Part of a small language model's weights.
Architecture: LayerNorm before each block, no biases in attention or MLP, tied embeddings, normalized queries and keys.
Training: a variant of Muon for these matrices, 153M tokens, 9308 steps.
Each number is 500 + 40 x the weight over its row's rms, rounded and kept within 0 to 999. Layers, rows and columns count from 0. Numbers have three digits each. The size before them is the row's rms in percent of the matrix's.

# layer 3 MLP down (transposed), 1024x256, rms 0.0692, rows 613-638, columns 128-255
105:491469516540544437503449522482566452589543483531481549525477470507527495556539466523454534519526482498526474524483500444529553412451529484543439540458575481506430550434475577554511476511560529497464445519586506472438517436534416509526486479457508497498528497459475435502512502462445454628552502479493514571499509506545540511499411496480457447485513470476422496452437497538546510388575
106:457501484536481476509461495461548473566527494419469424554477511468558539512515515516554502469426545470521520527511501538588456543417487517574570566531521497476483511463464425380530549508478533441511482469462536530539409498490508551481482489454539558489498514518489472539538518530502463485535478442483463414528487547505489540502482463565487491404501505523483520440537457545496519536596
102:551489497471494544468495550488564522565488508477507493542406498430500424472525512458523487510563524521525494475464492470472518517506510515525546439459439524480497532506556576411472416508482523483519463540462581566562551552556520530544519479477478499496496515541508465477478473491500444463532470523514433526513610524493531557529477510435484471474502532513489584585433555521544467524473
099:533491516453544557466475475494490472482421465480466490498456485499558525552536521485520506465538550532485504481474532532529454499512476524526497539480463547445470490414486531438476532505470511551479599369498465510499462547542481526497546427466476446522470463481514455422525470491461460455526532451509499516488416574478454541489488476352549517436471553524540560514511511609541541506498
096:588484518498563478571539490516596486521462472434490476498479484502437522599513446490482539511508477529534484491490438499488458522524581481466491494517572578480481493462526567507566434403463489501537448382496483560529450510544469456502507473567525505518508483520461537525575549529447490467527566443442502533498475449489470503427521490458539539499535516543517546490510473577495526552506
104:489453515498494502476536554488445506508486597502540486515495512481490474509459512513497484481557535544544576478595520485482472514463611537492461473509569498476472558545440475485453545556392451476494537519474476497508524502536498496565543475500508490536504532519540555440546443514424514543516554468496481505564491460512548600503471482391484489515465456465533503502603416441503546504517
099:500534498514556529517458434484474464485504507517517481490424505515488494503500496524469523472497492513490544521473489525471536475533500499483395463484454441514491554471560491494443529523514404607491560474533423535473509518506544552537494486500516510467555452502541453519540534425460463442496497470513464496428423545569529549548501378457534437428560456461541523539524445491539442464482
098:514504556526459528513539546537462538574464517547504509466539526439455446522508466558503547522485463492506453570367462461441492513476435516478439547534512459554449499582548502514475460452533446548529588471529464476500458541441524471526503556399526477482511481533518518503542543509451586570503560514514520529611527529634447519488524510508547500530485499516491511527485539414413507533471
106:528485525572495509456448468492575482493457502475555483494472430531543511550499403432491465477588525520520500561483519417509547528463521414478436494553460494472491492508491426499520480515555513520410498511572460490486529493473503452429429498473537529560584454521553466546489537507491491414467525476563500499490508493497447508550532544458409545478495541528467498566484560517477510505440
092:484463531461508524514418416518431514524512540454466474454452551448467470462485476531533433474578519490485528568546452505525460543528516528534487497491425488505458499433485552470549500496442524520465490489485571492527521544380522545456466479488525465467541514525513432501535564537539521483495476462500531486443535534565568537538506451385526525523520550487542506507466400488518491577513
090:534494513486497581531450452465563448544583519563486495482472489488521470482543486504515541437584541446506514458542530439548450477477443554535534438475482498487496504490516523552512441531484504496532461436496585487558544508542457461549486513447493504524411421501450526474468539557571586528481486556506459500532437554551528517493530498336449477455498562533461499518460522514502493455507
095:462508537472482481561473562536540514521532493516460484498504494464454559517441503494527500518535536491511544560465507503480485574477500512473521503422490488471445564579526504490544458450388498484516429524450582520422457428453530464461502464551456443488527513523516507590554556447525523427530562483440433499507426499495462458494537466438461496506513477529498483553558465557539522410460
071:502488541494480504569520529490527511544499520431486504554484481539489540526494482450493443513444494452559458467458585540496555461554532502503507362463587510553510494567528457530520497471497490506473494495489482433476545524507498499466520462443519555513473492441587503502461512465493500492503531470595484502522485527452536523537473453284491520562469553522508526433428555543468469497578
102:478419540610492498456567452517467532568492490468505522510539524460430457524584514522509501488513463499468443590480534584467544569477522425435528488484518451518444446457450463507435528457568471483473493472508452452500584519416486451478472486492499508496560456459585525536557541548488433556550511477396429579511526532547500517494532491505519498486539472567561484476422561541480505451488
090:494538434463474493483420494480495499480550574496548550485524527485411549488547442503568489547532494530495533449519573499520479521511510522499488448452523448472418487533562562494508466488540511505560438566545530533434491448493458552500543497511552519589524497488529513492440501509488442464444478478521483427491495492518512498542518526348468454476633488460529500476503502474515552499474
093:517468476488464509513479514600546487503490508487467549523526481526443435469515541537443451437452544537490497422508501517523458461480477541441477447566533507515604435439571507555481416431553572497500575522563406508488521508542514530457549527541522436545516489456502411506550517540398405529494466535507508446454512488537502468490549448422539490469520516472506487457518484524439473454467
098:459532522505501463596501498556500543534509494486576518606573487545548474444489494488510391460468574498569473465495499513514471463560506507518507511429476523508511496529500562497490547498488458454456561451513489532514424598401472461524512458437459538509410577500573476530496494470472512579444470501490456482426567474522534527529521553461511472500522517534511517493430464505496500465586
106:479534500559389563464533478492550489524472555509497508463595458456549462470484486412563465495524484508513525500536412444442528450531489485465508467525480567524451523512422517464517528461492469520552545506464508537462475516530500512501446437494514570490466522544510515507475491541536516449512524437508506502442567423547418435488475503563455498498502549509547539554478506539480461470539
102:471481548520458546477526488536470617485548453530516525485442473431577470489580521507504468513578489496494520598517525546559570481447544547556498513493463511529466379460562436495599508461478491502551497429523451475513456527375489501535476511468476514555491490528517561492520493470494518503576540520539486487532497509498511504504475446510507483447508536506534494510495503506499513461413
102:444426517435505520520580504491596508476454490477520523478484531538561458496455501491474508466623468576508483538516482398481499524579597548521541442577561517505500624531496487501557482461508481554489517509551454498540467501449500490511518488506530524529594495487518474482505581494504517481522460531491474468513426510522475410501458466464530480483495468540495487514538527527537513455480
105:462514509531520508491481472553509477577554553462561492516538490477457586461495504461511489496498586525600503542540531455555513438483464469606471543519498529545531387436513546504507454511483484482458527531553522469495574507576523532531496457435499425455464424479497562500505537476552526491495476430414480475531473512513495514507564527498490463441464448476495418504526525525468551509444
086:459506517537519533496481492542567462541554456439520505495518533454449508548499487477508541506489472467507509468447502492543480509534489572485533509450499480495417481527547518493519507488501500489485559269529506489458479519519535539446516486529467496507505553536496456533480451504513577453465539485568492540514514540503548498512478512426469435516413531496498502512514507462594455524493
097:526491519507456555490552534529541542497540514525474511515429424420453440477513491479529515539519538524409476531454518553478441495500505568480489560490529508423495485531484497510459512530456540416540562518453582499508411474520542448498509451551527538455428470496511431463439504459501473564477496531529456549514515531492534559499545530467489471477525486452488480450476516491528462475566
080:454518537463486463510485481443573505521451462417507531573492477571475507540556490473507442474484541495582567462490510512576553503485527516516506518499490460574511572550441479488527472540528497485546562461490587464526482502557561501551486520525498505514457494454465496470470462508491515432551406437583476600486442526471550545493481505411475552486498428520483502463482507538477488458474
103:518520475542468510494512466528486486522396527406477540513392476472600492517503455534445510460398537480498478515479549493488513576444531474500518515541448487489527537472440513518510469582479574462436471443533516516503501479487524427525503550497523451491500449478562522468530570492452531542561467491519480515585468472487499516509485538450568510491496564501470512410482425553548505537478
105:562519487492483487383514571500523534503493543513520532440481475520498506435560440473554499472461510452522464494438487482554483570456394497505521433460502496525394571549551541527486412490510494523496487550479461425560436428471509416465513473535483504463545520493521534471544543510516510489511503515534510487470519539499473533461561508544482450515447474511552470486515497509507573521460
# layer 3 MLP up, 1024x256, rms 0.144, rows 614-638, columns 128-255
100:501515433549481514525465478506475534539421414441509422505520493474545460513510483427463503552502499520518574551508527466490446519584503514479492555511475516505453483510519442507516520543498538502564532544527529480516447529435560472476482454530525458491476544507543455518464457600456562490504454437515490517539500567544553552471548474516401514470457517518530514451482553508399509526552
101:505520517527482447492451463512436474480498477472457544464491499434471535418485544490458512517480445418491522526460451462440496553481517517525423543471472499447527509533518534537468494507474566476524571515550472474511473559506544485445548495544545475408536534533469572493530440485457525507525518555468418461498533540517463508525474495457489509460505452533394490566479568535506416475518
102:476485494570512501484462461373414460473509582461486474519520507514507510525512494484487479447536477498503531518506516452546509465607498513485499547504471431534519483476472503527497493485483500489458563465490532545507557468484508558481464488530536466562549565471489516436432490486496505490540456484477505509474494573467475529502484511438505398483537472536563590531552541538560509480487
095:495510470531517548520488494490529506427420491481507408501548483503523483520506463489401472464520491529541545560435538442558482510586501553510445583513503438495486506528479512499530452476522544453539514435567465488589550452496532599500522500482486482500545496541558494552507466559435386396423544520543466614538506535534462440418552442462537472449517522483541471502585535507519514448507
097:502552504452501559457571478467478444444452515538558478538541522514481480458551526482497451565484503466501498521551470441528496452482542478343533519379474458510499569510524528526440533471462489505580507543508449534503530538543530422546487475498503525468520533429562457492556500502445388520521516507452565532525475509479497483549492453439459493451493448419562523537542505467427438470496
099:465468473490499491479484441461464490429560424461484489495497432493489521504520499520538448496551482423472445585381518552527452491477478389500514473448427460554557462553456520525452517477489503433527498484492505490522509518499528517483506454474469506502561468486469525511458559440512400500501508514516472447476527496433475414473521500472505538501474543528564546509526477587466460419575
095:479539490459492553505503432459472457535448487478479464473528452476504438533519509455562506517506478549534480476507539506423535476498520483510429483516594435522536507483532479509500452487522499466499523495510492533536452500478538509519468509471500530484454466477519489462560634554546514449513506507554491452452408407522544499496474453468455460547563541563540570442593561511521520500507
110:453607521463541431523471436540540447449454376489539505525422477431513558567523463465557527557477443505561535491501461512476476527499453466471523519471471524491534504559478454577527569532465529497558459488530516509549508544521528544514500455529472454491545580505449581511463504497506488454543473478455520540473561513479560482551512489567438541549504490545424456533458494474488496517500
094:493460537464471594533479436520471508523507480472559527519501366554482512441504494476505476462495507507551525494514485506554522515488537464472458509531456495564492481540436477466513513533500554494526596505517474486512514468459453532520474482582488589486540449542557513476454490503546493506494538520495517520532532490443417517539458543477510461517507479549540423445494458527543504483480
084:530461497479472503480502469515504539544482496489466521521532460443573579426504524519477472555571455543472455441512588467513491484492526535534545515520453477529489534470519490520501500519514500538474586462566531459423526526507563496509538491445520471467405472437466503506437477508538529594509468529498456505541451521510544498513558442459515446503505422549486451472509484458431484499511
088:463494495589413523514550542525467500435503465502507467484461460553426505405464499541475528495474543490465557495512552536557456503469458527521429467497445515452504479462500523528520625499529536498584504519511527487461500511439555506577466499479487528518461495517540471519422598480515525436543480539489558506562510486556517517531514494433450514496518584515426542501484467520456517495503
083:519499499518510490485546485538504463444516514559511509472481492490482470524498452516494477402521487520557522542486476447548549552476526520502441474481443608550495483469457437443468446571478480526528500505532424473537468439445498581540475560525418474558511512453504561479519513527502484457448485576460544598473570538445473494453498497506442520508562557473486514535566478601549509516534
097:515515487520569525471457524464513501525506444539489477467479491453515537570519526562394490502532539404496467568521473533517506472467538483542513491540579503565502515528521457489462492520555493467524466469484510457528541428514482545540571505467430514568475542477568393497429544458571433433540526451531486515469488507457446449588473541473435473466516506375447503584512512508552514571571
104:483555529477506488556513528489528485539517544466484454577524470472535495534470426516531423483492447451523445512489509531521512514461467528430508494452516480557590493467594541531561495485485515483442539527357483505504465520502527496525439484524473473459579519380531508570484461542455465520486433514504471503459537451523498420485510478467529376541512468525445457506443504483498541499526
105:504529488480395492490543471468526489491497542506444505498500551494500522533482599553531422531509576489620474433518511481501474447533507521521520494471532537481502493561526539504425497474497561405571503434528458462534471505437562483411532467498439551498464502514496483462447567490559452526474486517488500436474542604408524494475474464462503440444488503514503525487448482456498506492538
105:505503536539498506537513471533475517523500535474527496551525497501539529499554547525503496411485543479615483515496513437508511497550543498416492486493538525568477549521554559507440468429505590555466524479508516524460522491535524455539524484486475511552520495524526471537563517449586539504526557572525434576499527460450529489479450599504496528549511500490495482503486482458476544502510
104:470554461601529435428477481446568498510537446510435551481501533553478561536476485481510563499540460488475530546570446488498509527522487448443491538506474471503524530442425497563490503472482481527482485603535451425529507598538507520516429484480380494447509465487448502493456498512395569475555508487430434499532578525514514499444483568576527511475519497444435528445517518492467513537486
102:526523500489505500481510662491446517439529530538520482481493482437544551540506560541513474443535482409568470547546530482416557496494451453497499532475602557477472482508487554509574462497510517484533535436500593482524547501512453493522430539611479455517532462454419516479486499495558500519632511503569520518485569484437534524455511452535544416491525507534469424481555486515488458488501
102:427473489513525522546513583504512538434538453462481485451518570473479411513500536582528481517495498472558467530485548458504516496526570510444446484500521568517487473491424472434474522480557445477457534524536434476492514544545480505421488480559526460447402459500496468473424561447470472518444523488474556473569466529522509485488514492465440512509506448507492532483461442391560505469542
100:463539490466538514446458517511472475496540471561486519540472400542469516524446490491489477514509560537489552568496490562479501474490510504535425521534557506532519581494448462495492516475544537501493473486393493493436520523566504508443515531522461550504477467499509466521481580512529534526515500565451476471444497453483563496524492555501515486477540576525535480513524526542442486488600
086:441454454567480489515517502457529486508547462508486471513485510591523467490465488531482464537429488461481488529567542483498500525482470470519494463468476532503484536503529543452447524520504461459569543462491546446488556485425494479524515530565512528519529492430485554439538456515539540506453483506492476484487477511498462578452507524505531447482489472530491509494572542495517458456455
098:507511534504583449505482554445456459489488493435456571498422499515466533487556500557440420468563496492459448471495480462507533478493502431478561508515462455500459579515481551424545512430466474542546483513517480450462476512486549595576487547537464452499557484534488496445456457519527523533457561613455511474466493525568467490438503454546471500512465482475495490507478512431424541474595
092:582615514519556464568479498507450505564501444537533488542499469498516426529523529504485619517490516505611513531528501593466528483489509476524504504466498473555488490554506538495451482465474452499511503459469500466515541499499505550490476518471456469496531470547534443505540470480418483508508521461455586542471537383494469444467489570462513524445448536533546469447485530510542584438460
104:497536459484527591517503516522517511492461536521544556499505419556491467441487550491490489532461479489433483489525429525513513460453502500537413460564467543431514470464476488509487516541517614450503593526488528480507417474430541534464512521524535479545447501502505504467545471509483497449529525454546560526497550462493521512513484563511523425552491501527476526521442468490504510467575
112:542488539458476543479455505494541440509495486510530466488529517544524475497493519515518515540527539477517467492509557463540531552460487530514525495405569453509566536539431520568490496503591573524612446568468526479523448449511504508468552475443535495515486541455520543549523468497464528535453453567482578510497499429409466509485577465479540530518541546514508470496451492564404509530562